Each number is 128 + 24 x the weight over its row's rms, rounded and kept within 0 to 255. Layers, rows and columns count from 0. Numbers have three digits each. The size before them is the row's rms in percent of the matrix's.

# q: layer 5 attention query, 704x704, rms 0.026, rows 0-63, columns 440-527
# k: layer 5 attention key, 704x704, rms 0.0253, rows 0-63, columns 440-527
# v: layer 5 attention value, 704x704, rms 0.0208, rows 0-10, columns 440-527
# o: layer 5 attention output (transposed), 704x704, rms 0.0253, rows 0-10, columns 440-527
q0 082:126095136124139098141177126085090120115156138156139140124108166139135107118127105146144140133106124114114140116127180094117097173133128121158135110127132128064129152121114125121109131154125131117133167146142149128133137112066161148102126106132109136132136145103128
k0 080:180153110115135108126156118181130121132102125143119133093119145113099140122105131187116110165120091128122115098138106087112117102144130111135110117143152134154153123136098170087137150105109123074109149151151109113146144136068175148110108102133137133084141125122157
q1 086:118149108163139163125182127146072142165138118122066130120123135134113094130089124143133118118140135144115112093069140107119121098114154133159135118091101150198158143135130093084104145145129140127131112105140139119134108105139174170159171146154135133135136101128098
k1 086:119146135136130125108147101138105123151159121142101154109133113138138084106096121130143140139162125148103097086151134086122156139127136148165099111139125086157123106149122073117158144144113152131099128133145128124095142098139177132122099145123110132119151142116102
q2 085:124088114147093122120121128131184115109127111088156127120118146150153127146151135135147155142124153115127146139160117133142132101143119119062130149141146123118144111136149116125080187091132132165164138131123188125106137156158119139145122103164135109139120135160134
k2 084:129120159117141104141145135132146110146080132142127124129127147160160094114155106156101145143132178150085166161136133105090128113145128097151167129176143144139122123111152133150120154090143129161158131106142118122150113136201160104133103115164118108146184097137104
q3 091:112110129101147108130149137066121138124136134118136134101165133146134131113147084111127079153149109147126168127126117120156108141120099148116123101102123145129110144107146119105175101123145109107117085126096114140153135140121150135104157130101140124142107119136111
k3 089:135142121092138179122145090106124130127106145160091098095115113125146161097140101128139090120160089134128109116118127141127108152145094159162119079113096098100123114123151094117128085139109141143110131134137132119100112098082174137100111163097151107102122093138144
q4 089:116150121100117128154162118086105128134121139152126109098152162149123126166151141090116187142158140134130108100126137124122082163125080158115119114142166118127105174161148117155101138138137125128115122104108107123124129104101141117120115083093149132143118125132149
k4 090:140117137104130111135144154134139134178101153159120114113087124141120179145113102172088141157124072150153138105116136157153093158134095123124124125110142172125146114151124149153151203113140114106133119154118130142125137120119124115109098156062117163076132122104112
q5 085:147081172128140115113134113106151129130100130174117106125163147148120097104109133122120095125152100154147109129167152147163128119108132117159203141104131094108113120104136124117143171122123144161089165160095119116175156111109125147158135101133129125093165112142117
k5 086:116133100176156136103153123104121076132103157174075125135138141107105141171116130084089092129162108096105119164131159150171120128131095113162162122131103117086121106089163152140121132103147109114120138153155112135135043084111090162086111159145139120086129124118151
q6 082:086082113118084130170114121112143140118134085106093127148160130109108088113115126094103080107092120078146121125107156107121116153123099156150131111099079091144151191141115117114129155141153110159177150130095112114174127123138164096130129121148086170122125104119153
k6 080:080093100150086075136138149094108136119121106145138146146145121104133116153157115119112078158145116089095107109095144108111134152150121106089163120076116120145191130127133140154162144143131107134116140108109096170118127136144130116184140132113139124146091098138149
q7 086:152094105146129150132155159149139159147110150098163148115163134133181168103103120166115138172093094111103155121071183115146169119119125105155134156102168165118119122102118131094152088117175136106118110084106144130083129119114152138103159111098128147154128173132117
k7 084:165142110111085162146114121089126110155145104136146143125130115142096154133119143162125132112091109125090129098115208111138142128157132091114134128149141104118095153157135120112133115117105132098109123126128165141067142117085137155144141129111114140094116129121083
q8 083:120098102129111158169124163124181091131143092132109123102123145093131086107137093136128142109150120093140148144117128143132105098121103122106119140126141136149099158148165127094146130154116145101126121101115151160112136135152166120132130150145122127139115058129099
k8 084:092122125133129143148096106107153057131127102137075092088162135119157127119173116116149172147140114122120160167095108108138170129146093161110148133128116133123140119122160121154129116114129167102164108111153129138137095160177122121133087134113126112160120138164168
q9 085:122109124115060101182122176147134143113149101144111130173068135127116100101125146120118122131131107124127088132102165082132118142148068137124113162134115114099162121109164146092127169131109109140130140138137159105129119159116103108123150101137119132114119145146142
k9 085:171112102120076143156144154154121139112112119102101137106101147129132120121132119194143118164138110099131140118142127111130097144154145125089170154137111128139119147119153144101097177161106124094155114098110159140140123119142102115110110106149136111150161105148107
q10 079:124149155164118131131147162151109131160130136111123092144121128152117136111138136148117128148127054139093136150093152136136156135100152083134128121104121172148149106127117137112084111171115154118147143103118136146128160152115136129140110102085150137148139151105157
k10 080:130113156130080133132154160134080160110121122121138113142129139147118133115112123130131137157099066103113128118125161125138114121098125106119123124148133119135178124128112140095112116135115113137110097119116127143097157155099122137114123149124149125126093152086074
q11 076:121170105136119138111124153187125121113160131144113128105140124112113146126124145145134140086146093113151115186134078148158162106160153128132094103116141111113115086145148133135133168117129095152171135140138104098154111137109140083123110098139103132119133165175143
k11 085:138120092147131120128122124154114178135148107099162111164146090130124112135128120127156130146108096138135126149090097106182066096151090171115129096095149137133148087138136105147111175112114135114119111091128120140148148137109111100132155134141109107127110167133126
q12 083:143088107109103115148163091129137151139117124140075118112115142071149161146125146193138128125150120138106111115103127081114170138124105136105150113104131144106153129142091103125110118134092098119145119163167164155093084092192141104089123159117103115108135114111106
k12 079:149141160101132123122174124156189120160117091134099167102153110145175133167125156124174122122123160120088119147106126090112176124125119138116156154104099145118133111117125088127125109135114088119141122107141148137107132106160123137107107106135101132099146134126090
q13 087:118128153106149119139087085111163122143135144099146123139135131096144134113125113114130111119154165097110147139136108151080170126156113132194091142154125103096094096141150106136141052145150115102159116133118180137131155121136111153139120178150116136118152131130119
k13 085:098147130166127124119083132125168161141129135079176089110151163144128150125160138083143084127127150117126114105179103122140188128123112111111118130118172160126100147121129094115123122144124134095182113142134100121118119131151091118182096116122110137174170125129140
q14 087:155090149169135106085079076119183123135153144160158149111122108109087119176114133148139104105146125141124153135142145121159178146127123147085138099124091143097122140145117086142096150134144108133164174156176130134145120119105107146118126127143100129100157080170138
k14 088:118078149138166077102103152157133154133138157128127159162120104080110112142120169134104091101148160123090121143099153163128113109141127114120156140095061152097103084119115077144147140134131109110149163125128111096182127125117133115172116107147131157119112068115164
q15 083:092118126149131116103152148136138103159195117100121142138152126148159099100155138090139111152092149129117119159165144154147139119119133094118138150157121154139150100160097122107124139062170139137132195106120089131150125142114100113127134077143110151128114099129093
k15 082:124113130120109086117148144095132132136182116138077118120135096137175122084141127081124154142134098128136116139140127149132138103113128099131090116107100131172154133142084135104148129108142118120097122152134098160143135118174096142154129150137132109108125149112116
q16 086:120139139131100171153148088101140130138109116128114099124143130118144140133135140121140134135107124147089113098123148169164080197139122114191160142151153132178132139119107146153146178151109171148079155156138105105098138082174109095090093112120142146150169098113147
k16 086:135115104135102152113133110126148175129115124124125145115121149175155149151087121103123120162152085109141099121133119119160106173118146117132192136141158117163159147130145134206135147124136142137123115130126133132146150110120124161096123199129152143115167168134124
q17 082:130114125158165154052137139140119133140124147117139113126148135199140111115159120087118167146135103148092120165152135108158128146123144105117124106121113172121105155122087145120096127122115108175132126093146112126124131128115137114114071076139103122165149149127116
k17 083:154134126150149114105133170116125114129145160159127119166115156151134128160127098126084160127102139123135128140124149128113143101115143094144119119158091129120115132143082129058118097098110117077089181139115135145137108080148151134160123098122151148110113144055114
q18 090:139127130136123145179108154113140114138166104122152183112134143131128084134082141110121152132156148163119150127102163124132104101114144117179122122166085132123144126125141113109108125095133142171130107110139149116109145123108152116125158128153110166105183135124155
k18 091:122128136164132131161128120122118121134113113089111126078140110121153096144142147099127089125165178143128174121138141116063162051148134076117098134157129125108147123118125136098114152147134127158152129110117112166181163122133134131170097095158130130086144144084131
q19 088:104150119107116137104142139140130094113103097153108111143104126155125115096130101128128119140150161141136106153151117100109163140153117087165122104116116108126127143122105164130169123146091132133157150152121126163092103148166105122129111184103119137167119121085089
k19 089:119137107106116111098127037126170094124143096076120118145127149117192088130143119199145145115121160117169117108113078147093135157125111168159081138141129130135123133110111106161100102128094116075166114131125132134107144183183151095152158093123122092165159156151108
q20 085:143162144140165090061168125161124142113170152109112090147138103094074176107188109131109169115154129127119100110123149133149129116132143128107119125177161121124135125109160148153048122091130142130096113100123139108115078127153115124116170103128119115093094208132097
k20 086:124109172165132159103151103100119135149133159129148130133151095145122123088152104128143133108111134111120132122133138151150096122162159134145121128138175137124157120098121143124091154119160145100119137103125191135110113148153130130139133135130160099159111179147147
q21 081:112166152133138178120139095116172118081142120148122138108114126145118067104127129154162117109151147123135097092100132144089108136137153148172119112125095132102149146112142137107126162092136118116120152133104128132149153136135082142149166121154144131115111093118132
k21 082:141134162133157149106111141129128133095161147116097148099139131102169087110140110164153135112154102138166097101101123146157126138118108168125121094089197116117152105131154109104108121137132131117135122143139165139122151135152136145133141118126176086089129133139138
q22 080:098110179110130130074128117150144107158112115143140041141126096130161174139123150172131152106149132096127112149131104107120131150129146171137079135106140133151064125115116126134102098139119138095089138117131099136140103138176110112134120136116109103145088105087123
k22 083:123118174110088144095116124096155102164104148138088108146152141160150164121124129125103169126124127093165114138146110090128145146125164161185128160102071124165111129110119134170114099114121111156122123132157085120101118116136096101083125123126062196159085061120082
q23 085:161135126138123143162142144150156112142127126102129140113185143087156148139152127162116122168085114160085130147134155141121075135124108121165116121130122114092152130096100144122120117105138150097154104121125107125106110120114134171093111147128144131090161138072102
k23 083:115152100109106139148142109107131118128131130092164094062153122199162133125139124073121141150095079130138151131117153101140093114118155144139129145111114111133114135093119167114116122062085153121136123113157116124096148129119142176108173117147124110095154145085132
q24 088:129179120121151086167126089111151104096164172150122121133104133123141107108106087127141134120097120136130132138134118151138106114120110137170116114116140064115141126153098142100101160134123112117178126192073133089123111156090145125097108176143132107092138162124130
k24 087:119170114115135129149146092145132093138136161089119090098101131093158125124176132156165128118125115133139089126110129128146129111107099208134119108113158096101145141129111139108089128133128171121150127164104138057154125154124094119127098142133163070127085158151180
q25 089:102167122115130120099144161114097128112144135117145122086143144149157108133138104115130142186141158123147130125158098173166178145123195128092172125136161143141105135126101125164129143092122104147146115120089077107137130122092105104146122150107118099147078114153105
k25 090:087120128116113144147106101072104078140159125144095141153132177153155144107100135145127161146123130159154135145125078123145135129146118124138096110175100131157090151096119124135129116092138120147105129181116113125098128081130107130120193144092111153131123117128135
q26 087:142086158112168118086087116127158136150186135148131104126164148121111120167122133150107128125118140145123161131097139091126100076149131139115107167131113129159089132156141088104085102131141147104160123120116183128149138152133150121108175102104131150106131135112123
k26 087:147102160103096144101098203129111147153165161181141099122105102124096100171137136112104115147137159122105100121104143124158113099152145136123109160154111112153138123120190100132098123116129123126151153107116169135133121139120142193127105101107140148160116111098097
q27 087:101123170121158117098100162131120142080094106082171110127105094111151142100158139150111071147109102055150123150140124102115144124095147161119134119142116149124138142109151131110227116107145090105112112174118072126141152100119119095146107105084133139093124080123111
k27 086:072153115082128159108119145096078116058087109123144128124105127128107142097134136160111112110132119104170135157103121099113104121108137147105125107129132088108138142132168141131139084131136112125134084128118123116098135133120143152172133123117112102114130119144146
q28 083:119096120162141143091139149135160159124132135148117100068185178145149147116085128107096102123127112131138146092140145113132168134125162127109139142112109109129110122161095093108146124145167105142107123137118118126118137112112132127180116101150119146122132172170138
k28 087:126117131151132127130098134100127119149118130139127122124152140132100175145091178109085106119109102099115130096131181129146093128127127128118154146140136088095148131088133131102151179155183107105097142106134168134119117130101126152125160102134113102134051130110110
q29 090:128122063135073139125128139101139100114152153185081113120093171178107102104123097130142104115188125151096137113135130180105113109136192106145150094105111132147136114144110125093116152134095092151173120159135138107084105109121150136141125174143105109120150150144077
k29 088:147187115150149122132169082145110099139156165127118137104160162121157107128135122135139102147197142160120095126101130132116135153123141164154099128139160136141119121123082117088124172116097142082159151143114105069138147116112163161106143096155158134134161160131151
q30 088:090102154136121147142127076116141149089101109118119155204114124109093099104134114151118172129146108152142102152152152145129110122156138137138099121091141129129103125140127083146132124133135166120148121103088109145127127115111074116123115127148111106132131143096116
k30 088:123088129152115133145126129148112168123143067151133122162133160114135119109120113165156129124124135097102127144136138124113116132144171104148131139126134117109173093127105096128160121135136116105154135121168119172111119189132111098123093108147117075137183136081129
q31 086:153149148130158106154078100110149127146097138145167104093129117115134141105124112124123110133130116153074124127109161166133105165119113090157154105125122132129097153121123125187188129168136118151112132207137151107157139121109124117116074128136135125111155164122111
k31 084:133142125134114154123145148098111146114111157097153089097129118156048159115075169082121137086150084142124132103133170173175121146110117110090156109118114098124160136123155151134148134140127137134128128136168138140171162100112117181096136170133171117112101181101114
q32 082:066116147130114098130159174131161098119155128079142178122194137134146132131124103113123134110131149137117107157124111143100157115134103145129116132144160090145135085153164142150164112115116120133112110171138134097114106137134122125148174155165125135089120108117068
k32 080:138182106128137115158160086131168122160157103133070131114121105104150102176135144131158164097129182143096115120128096130121153141132100158171143100115116082158069122135119115170135110109127120134113123128156119174154113136138140123113118111121102125058178115140148
q33 087:140058163147117122126141143119143153122121119091130154170119108145097160132118139135121166119104120188158110107117162107144136112147125128076131155144155163127086128110114114103110118092155128135112156081120169155135122126150103134147183137118136113127104124124127
k33 081:134112169135130126136159170064153114134134138133132144142139130148087121129099116141115144140089107098110130127132142129116159113123130093124122183144134125111103137143116129106104107106178112110123159101111179141119096107166100130113116126144149094154125115111054
q34 086:153172137145118109126131149131131097104109146105164125139123125144098100123101157161138110114115082130114138113103152177064137087135154140099108138157116140109123121149129119120117088108156179144172115139114177075096155153109129134164155157143135105135103161132091
k34 085:124145149138141104121106133129101147128105126091151143142098174115109113099146138155180172117107150159136160127137147173101171097140131119103133101126146108109107118153152096090108105116146156091135158131116135116149112180139144143172139129150142092143125151142081
q35 091:090107147088106131079146101128135165144146117093118116150155129120075157148113149076092161117121140160164110134183123113137138144139148132130117169164121114182099152134145084169104133092172104169095155101126155173164132118084101100131129108147099145053134121107149
k35 091:093116133136107139123128133093137184140132165123121141137068136140117105122125133125087142144110133138167125148138077136142138157147136116157101146139133159183064139120131142131111158175166111154150118106084142139106093125133134099128141136137106147153126134131129
q36 083:152114139123134138113138116079152118142155145153112111134098166095134103148115147151130120127125115129151108104115164133132151129120134101148110110152142125075104133165078132115124150105130155113131143117112127104129137134123121155081139128121137106104176143158115
k36 081:137106103116148120108131152133141149151131145112121094109155081097165096102176125139151090098130085098127106110125124141144122130121123157104118129128105144143103100166107100116113110142135108095141131122142158129154118171075091162140127137162136094113137163110123
q37 079:120099134118102101126133149120133089151122153152159094139170100128157134157133136106127146153139171131127144129161112107155127179128147134097129142124154153151089118120165140133125087074145075144100122155095092183102133119145151157149125124123098098148126106111118
k37 079:123126115087099139118126159126154081137148150161090135155090091133137144176116149128126134127102185139174128156117115108113124140102122125184073128099108120164089150135170155130136078128145082161121130161126133163082143086107146121124114111114109129124124124094170
q38 085:123107094096118099139118126150147128111142118088141132174148127113073138111129138125114125093135091118141153118129132116138107137136098099175125144112140154115139116124120180125090098165102119111146110141098127175113169106090187132133114093119113155133179151159151
k38 086:170099074119096124158173174149127143111130108123160101171146159124101142166111133144098080098160132100104153118128164105159088111123101083107169152127108126083168148141137154153101133116118117157130129111145108173133140136041144140168089138121121123147167141116142
q39 086:109108098127122104145121130132153136099124138137157136133128085092138182152094100142125148133147096107183117148139141119129174090132113148106123105132119105119129135113138150124129154122154132160123103143182115127167123093109145131158131121181113147114105142136137
k39 088:156138156115124130146108121055148112107084084130165144162161082097132136153094153130150186104141102099127134149130121091142118124130115128093196130112127105129106128118114138139107161091160150151104096085179148125147166120124158153147172137160106115172089137132180
q40 091:117111133147119135132125123112122110130121134129110097129130190151096125121139113146104118100121124146142121105110131134152132142139132135141142127102110174162098145145125101128111161191154136133087141090101099153105106104131118145141131098122111101113154140137123
k40 090:129125160148115143125182117128142126157138135151121125102129121096102099131143120119112136115139088112098129113149123146105112119131123118113178123138092152080113102129107105138157141123165096166116150091112096107123043114122104115094125112134108091135168110129060
q41 089:143162128145104126108136162146132168119123115128147176116170088154148119112107160105138136135074094147131102118104131134145136182108122130129164053136133114125181111113134154147126151119138131161103120126148054098150135082094130123116109102166110136123153099148178
k41 088:111123098162122123142151140160124148106125138124156187136112127186151209136124172110146129118104114115161121131134147129156113144125130099156171105143121133132158139148094151128095135113138168126089134141145089131131185112087147135097175174167105134098141106076125
q42 085:145102133120071143167100134105130111142080097090098173110130152131141089132108108141115093106155122125155128130154106115111176115149127094151118100156161133087120123127085120125179088161113111107155118167119129113076157110114145125152100131136115146101143105120128
k42 084:143128114124151099159112122121146140111130089112093147121162154118160125202121134117170094089152123129138127094098123104123176151131113128127109100179108142111116120132145109157121128152127120114183105126151120082144155117070125129167104124126093093073149095168134
q43 088:117103124097146127152101146166169113108146087117119151168162119086074127101114079117157115139142130120172139135120115113119157115117104113138126130104111121124122120116132133126154121143124089086152102167121136187144171109070131121182126149132102127113127126142123
k43 086:136140109147133153138138141156119119137123118132133126167118133078085126103123151110136129133165136127112164135142168147126160120110109125113138111100132094116144146126165128135148119149142096096149113108147086149110100153129130112197106109123127054152146178133154
q44 087:131095143118126086083133139117163118114117156120142118130131144104101126140210117107147159133146122138144103138155136111135091159151111122106164182119148095081100144145136156126108116057145144122113130135145150118165106108126118171112195102131126123130114164151145
k44 086:128144136096091144102157181099142071141118128095131104146121100165122135130164136142085176117097111084105134156126092160121121111118121097138130130119112134140127157118111149126118103114152142109122099149159174122125083087136155137090136108147130158136172129124158
q45 086:164136162137125146151158158148164148158079097109122142137140147125166138118134147147117122135144102103115102113133155121098144128105088150141133121135156155150110143117118148126162128164147106103107124094124116148123128127134147100170115120101170103159132096110113
k45 085:120130129156137179130162110132181122133089097163126128083138121141089176124082110130146144141147137092153133104168134152127136129099105101122164103133144129148083115138128161141159125133123106087102113096165098156070099114147127127110128155090108143136149107119109
q46 081:168110145106145109102165126077163136144128139125133140100130146095145139181153114129110130163097114135155098123133121110142081139117099094106108161121153121139127122125126103135147143144150121167167131127121110116085103097121132096124095103107108147146105159117093
k46 083:151145082086144112136186143093153086145124093134119103122114143133089156137071143106113168158128086122103069089132114167144058148145120115112155144134097135140152128143143124155145127107135079148161106121153102165116136119098142122079135175095117106128113133165081
q47 093:097086135139123164126133127083156145135145114092129114139115102123110153149126139186126163139180110151095144130134132100103110111125114133111163134087070150109132150125135093125149152176116134128103109115166101172116134100155140104161139105136098124079121097128091
k47 091:134135130102136122109158136113157152118129133098095131160158114137137140128130136162113159089156148161078128137091149123081145112137094125158143127113105113168138126138123130143152139122130117105106117091123138152133122134158191109140161141151135135102212151116166
q48 068:089140087144077144167118138153140104104112102114119124080097121153119120154112157116132131122111129117112119181138121147123132124116130109091102111129086115123136136126125135141130133117127141131180129105120120092105162141129109107136097107163132177127099114126148
k48 076:133060088132116126161135169111122135138133079094123114139133108151113147135088145151130167130114095128128125140124139131115108105122105115098115117112160142135148084142130107163141148100159119125127127066133129179133133173147142075159111109131121118097102124106095
q49 085:121169109110150089148175142090147109129172153116150161100076114140153091108143104114111110145141132105116106102113153139076111146109117133143138118151116142076121145131162148155160097122115088143149105130120184117132128149129121166106148129140122119142108126128073
k49 086:169138147099180142151174104115121124142145167079111130067101102144119079102139133141164154130124140152138106101177134123116112128139146139119101130147143097174107136157159117105155109086125136119120110149123150103113153178155154153100108120131145087122113138129111
q50 085:150118166132141091153119061092139129130156155160128143134121156104112146121132137126112143124151132138129171125160087149062142094118104119115089119130117122129099136156138125160128080072125109143186099136106141115093119104126149138161104149123121132136086128110122
k50 083:128149169097168103148131138149162118133117117139134142142115084106118136160130153126154133110131163153104150142095133131107129099131121134107034126102145148113097133158165126134095095079110113129186133166126155089097114143097114130134103081105125109117099100149117
q51 090:126098154144121087149124101104173137118124120107191116135110105126101129133142142147126147096139120094129117124160132174118115182139118149099137149129162149148104118143141146152138100108136122125125187120156171087135147108134112132091123071142152130143135110112183
k51 090:107124108122122123142141138117174143120106108076111117110123111154046168136077147122128128151116131062156152140168074110090156132126132067067143133126134146178083139144103138152160087091155088179141131119154106137139086126132117111081046120107093146151135129121148
q52 082:146128096180154106124143148144141152156166146124117150124131157117144137153090136108105135089117130149148129149078126111142139102115108107073109107121100140129169104136134108136111125124173130124122115134128221139114094113095174144130124099155116185133130130154140
k52 082:182104091117122104123115145179115164134164114153160163140115071111115127125102168129150106106128131175092123111099114130161109108148099136084107151120123128141129136132102131126117163119153137096092137100133184123153186129091165142126092117129122106104154124100122
q53 072:124165090093127140123098111147144108099149147148124129129117130201120100120104145108132144126138127136113117155147106142150132130114157090170102065142081083126124139136130084138140134135146143161163109142132101157133150116092096144112112116160120133121164158175100
k53 075:119084106135163112131122160140088164149124149146150145142119106121144096143165131147107142138100126175093128119114138153158065119134134146095097119120131123113181100167107070114143136134110128099155114099123130145177130147093135118127121118146124120114104140088088
q54 076:153133143142130119132124093117089125137136099131150158135118137079140147099107164133133129119081145107130127122125131126107125155157082169101162138124150118098110118122138135147144111093121141106114118127134155111140119135164137119097144148113137122116091114099113
k54 079:161169164086155161139121114165177101106166134115130129127126139135151149119131122146149141140138199121136087154145114112115158174121121158104126128136104143085073145119133130131127123122116122137142156163163120132147115118104095159107082137112093109119150109159131
q55 087:123166119100109144148115111122150123080168166136135108160113110151127099098102117102138113134148162119147103119142123167113145140113124140136116083094118085104131135120102149140124145080138101162166110173111100103138081126147079111119141167146140113130128152101107
k55 086:116129140148115143146087125153134127108126145104134138115148109118152108089170121164140112119113115157161143132124130151126129133142128204141111095104149125118141123130090125129080132121137138114165139167131138087152115147164110098120141156129134063125080172147168
q56 073:096097099169138129170141168126152136110153129118095141118155154123082093147122141122103145131108105181117137134145135118126116117135144107126126126130100137159120129139131119136122118119144159157127121094129148147132144114087114096156131089157117174094129148179159
k56 084:116081115126102122151123151106084136139137106110105120140124094124112119150117129139087154150097082127108148124127135124132098119120087085127111144135141138143157085144112102117119134100134142146122112088148140144166107153134168096157137106145123120108098186104132
q57 085:100126121139131124156141174127145176106142133102142176137147101123138152162075095143112161138106111099143123132099146128145129118156116133183122147148153125142162155131104169133141105096142088133148102139127137137144120106123090142113108111164139168083122137131157
k57 085:107112097148135144103125139117124145110116141093147150166138101162126132130078099142153140143116114112149105108131108110160092112142133131132115129072124128126154117132097118147126118098166102153105113122160111153151139115103119125129142111122164082097138118134187
q58 088:144129138105124138124098109094159135143109151160136118099122151117122133139146153159152116122161117161100142088092158137154138170128127134103176137093137114142108151125138163130153135159141097130092127164161149141141142118120158135115140122104123130138172145147197
k58 088:121085139105098150139095126151111113123110132123149112130113130150140118146135131147127107089153129130113131105105143130178133142132135117189139105123100137152151153088174137126129143143131127123112138149122165141164141075156173157104132139133188156123139105141158
q59 086:098102112115141161108122117129143143109153122154112124129134100102108098105110090127147138096135126139202175114147140083164137123148125140144107114128128101175141118130150130104115142105142081107108116109147115128148106124127147167139151105103108093111167120140118
k59 089:067133101182127140114117104115068137124144157158130115131138122107125084117147132092119100110110129113152115139087116093130121142157117166160143116154107128175112147098142099136121125147147137124162139111139109098146113104141145146129140112123134098127173086121143
q60 083:175128111141173157127132103145118174146115090038148139147101117154106151148148158102102156112104133124129145124140118115119131162111139140081125151125111154135113136166108083145156072161162167087100122084094171122105158139173151145133079106132151130195132091151133
k60 084:151118120132155153154105123172116135120156102119109129119136124146096167128124126134130150108102107152132174117121132163124163127123125107112102151162072128122138135156130081123167110203149165083109152125097183149132148119157119117145095120152127145129094122127124
q61 083:142183176129151130119123081107127119111089155182155087152089143170134178148109121113128133107136142141132122117185109152108129173137163138145136119125121106119088125134098135134072116121114107114113144139145087084119125103153123136131121098122128061134134136125132
k61 084:099139158151135128129145136135130156103127148074117099141135133126133164143101134121137143139125117123166118158164158159148135133152158143129109089121111142094167160138050130134129124135138094134132141174129114098138126105131081120121097108146109124125109136108133
q62 087:163118169158129128144121143125132125083139126157091163138126143116067135099089145110136078125154110126111140103147126141088131128120131132161171138166149114097123135107122146128150124120087106148155154161129153148161086131134118095119152126136114137087163143104154
k62 087:124142146154128135121137144131123115079127162105120116081190135096114138154132143100152073114154118088113121127143118119160126146148123149130167140159154156110106180098133141118119134123132126139159140135158129074123121116109102113099105109115133138142098110122167
q63 087:120126121119168174087139083107096089166127112125137126169147079153120161117130114137154157141135101134134137158136102142142074119118111119108133126088157133135098134140136117109083135115109147107122141089144113114134138134140160132119136141096136100153086153129115
k63 086:106134151122136095106131127106153110143153122196144096134159112155093123123146102104124173161150067133131127146136122074129123167107168143139159141150130118158116176123130084139126127100118150088123118138098098108138132134146138115095123168102164159148144150143129
v0 088:126117157148153114135160110113130102099158114160164135178125128132137143093160107144147100096111140083109153183097180144102108125119141112141101167148111133103121130121112102105150139122111105155156127126157132091093107120104092104109110143126134160139141122160141
o0 084:118130092132111123108105154132144152143062150097100155119139139146157122174111174132131135143120091156128125105155105136155145155166112105091162146113103163152139102113152161166143113160162167118088116147099153155139169152144139143142142130122117153127118103115119
v1 091:093165113119095125145128124136142134115176046136119079171148138122139172149095145127148097097141107096115143099096146133154124138119168139166082127121156126109114107072150094108129140179148117127141156136133095156127138154111139114081160076111115158134102106174164
o1 089:120117140142162142126133135096134167124059151131104145112141164127141086104125100117124127150141138140128143138110135106114114114062100127140180125151125097139122136146127146135169146137121156106126125154107149121134120121134158118169114164151127105108169113127088
v2 085:185157098112151164117087082135107115123145137134118141129127124121154093097155088112127113146148129127112134148141107167132130148133084138118136080109161153136110156136144114109171132128157162157089142115112134195138104166083148158135152143144103102130135090126141
o2 078:112138175107149158131135179116101117136134124142147103140144125119128140155120176156148131132149131139139095108132157068164166115066147154082094156155129133110136102112120115165128196127157106129152095099152145113096128121171147095151151089153139131130106140129116
v3 091:148139116111127127118123166137119108133146155112131093121122141103135103126136141114116109112105119080143135138139178124137166147108133151139112129099107148107101091148125164080164087149130076101131142106119128112110149143136153169089141127125129151144131116152134
o3 090:153122112152120152129161124124144106140126145150129134161150121158103104106151104130128135111142133173134162109102116097118121121195129136089144116109120150150115145099130089164139129139121161127126099124138159161132122114120116091162131142111117121124116123152101
v4 089:137132141124146094163106137132109078138169109098074156130108165143175142166095133141087123119139136129132167114109158156109121114113125140117153103116117187143139129087116133142157117092118147097166111137110134127149117104117170148148093132175130124100116154135127
o4 083:095131084109134122072113138152169122107097150136173118133156100115098138118157128136136123154125114141105133139157082136144130145095120102134113140129183099138142124159130110123113071165149125160094131124124115146092096113149089121102175112084143144186127112143180
v5 086:131114119125117195109134132140084172120184103172078074107139120120158130111107152138123149152183096140091169095113122116102131109155112153170114119064095138152091095139124126124141141150140162110108105134169106167148133157167127111101103072119098103150133129128138
o5 095:148115132122137121140129151115085137128133141123164135142143148125114123100153094120144124120129116141112117138145116128135122122000139102126124117151140135118126157131127109120142104138119117132146140070117126120122130137120169121146133117104107152139124142130119
v6 091:133138146118166133159168089108078082168108175128068099135145133130174118108144136146121125157112081157097065110139108096151129181126096097121111107122130157135088146117146095080117160125095152105099146140126140121115177160131153196150081115105078119133136103153163
o6 086:129108130138121147094096148121125167097138082130171155146137143088149128112084113137156118078150130114125182163121122152094152086139148151102082127165156100139132084141109160128147153107159089159137110140138110133149098126102124086134136094148152133131102121119098
v7 090:107127144137138127149115153140122116128130097089160092105164078136175140095138135143102119125125167103128115126096135155099120122126125122120094132140118130097152156100084090103140174141144137136167138149159131139115097119160107085128147151089154116107137149112124
o7 087:155146104112122114126123145100114158154141139139093165145095159123090128104135158097147136115110129123128134123153124103178117133150114151156148142115152118165168086139157131130141121126116133119071103118115143124143143133112122149154117112170092140176118119148104
v8 087:145136142167096140132136129176110140124167101150134094168110178131104082136133127100115079141117120097108101144124125077125092079131149131121131126149214169164094122114150096139102122104118143115179126119091062106104149112148155137137162129123142150100124119106160
o8 084:091130139102199111142108124105110105099120161099106162106162079108129143130121112119144113145096147166114135100108140124129126124170137135128149152121081108089152150136112152146124135174172119160075142031124132106153129134141085135122107124140107143122116129158104
v9 087:162146113116122102143079178145134146122116078138133116115093082121151134146092092135155140121117150104147158099148115131145139174113163120097154153133158159126129103148090141145157129151145160134112101136148162121123100156177094136128059142091130106125141105124122
o9 084:088135136134144143104193110094100098103138183119108132173143132153114120120124158117112128175107128168083133147123125102137106103127106113146110123108093126135118164164159114122086106105143089136128140091092096142120127114083132108127149146139120137131133117115110
v10 093:114119135124166144143134117135117175138115103153139124183107101118110113175097136071123116105141149167158123143178136166128131120112146134126147110097124078132190122125086120124133148058150152117151111135080152145155143101131110144102166144135089164134133117131112
o10 090:125185131124081105078122101116147089116103135118140131103145121112161131106170146136114123125087148076107126116115157139087142109140119134147150166181138114097106145137138145138135144174100141086117141075172136128085107151148131147156104130143194141110109134112134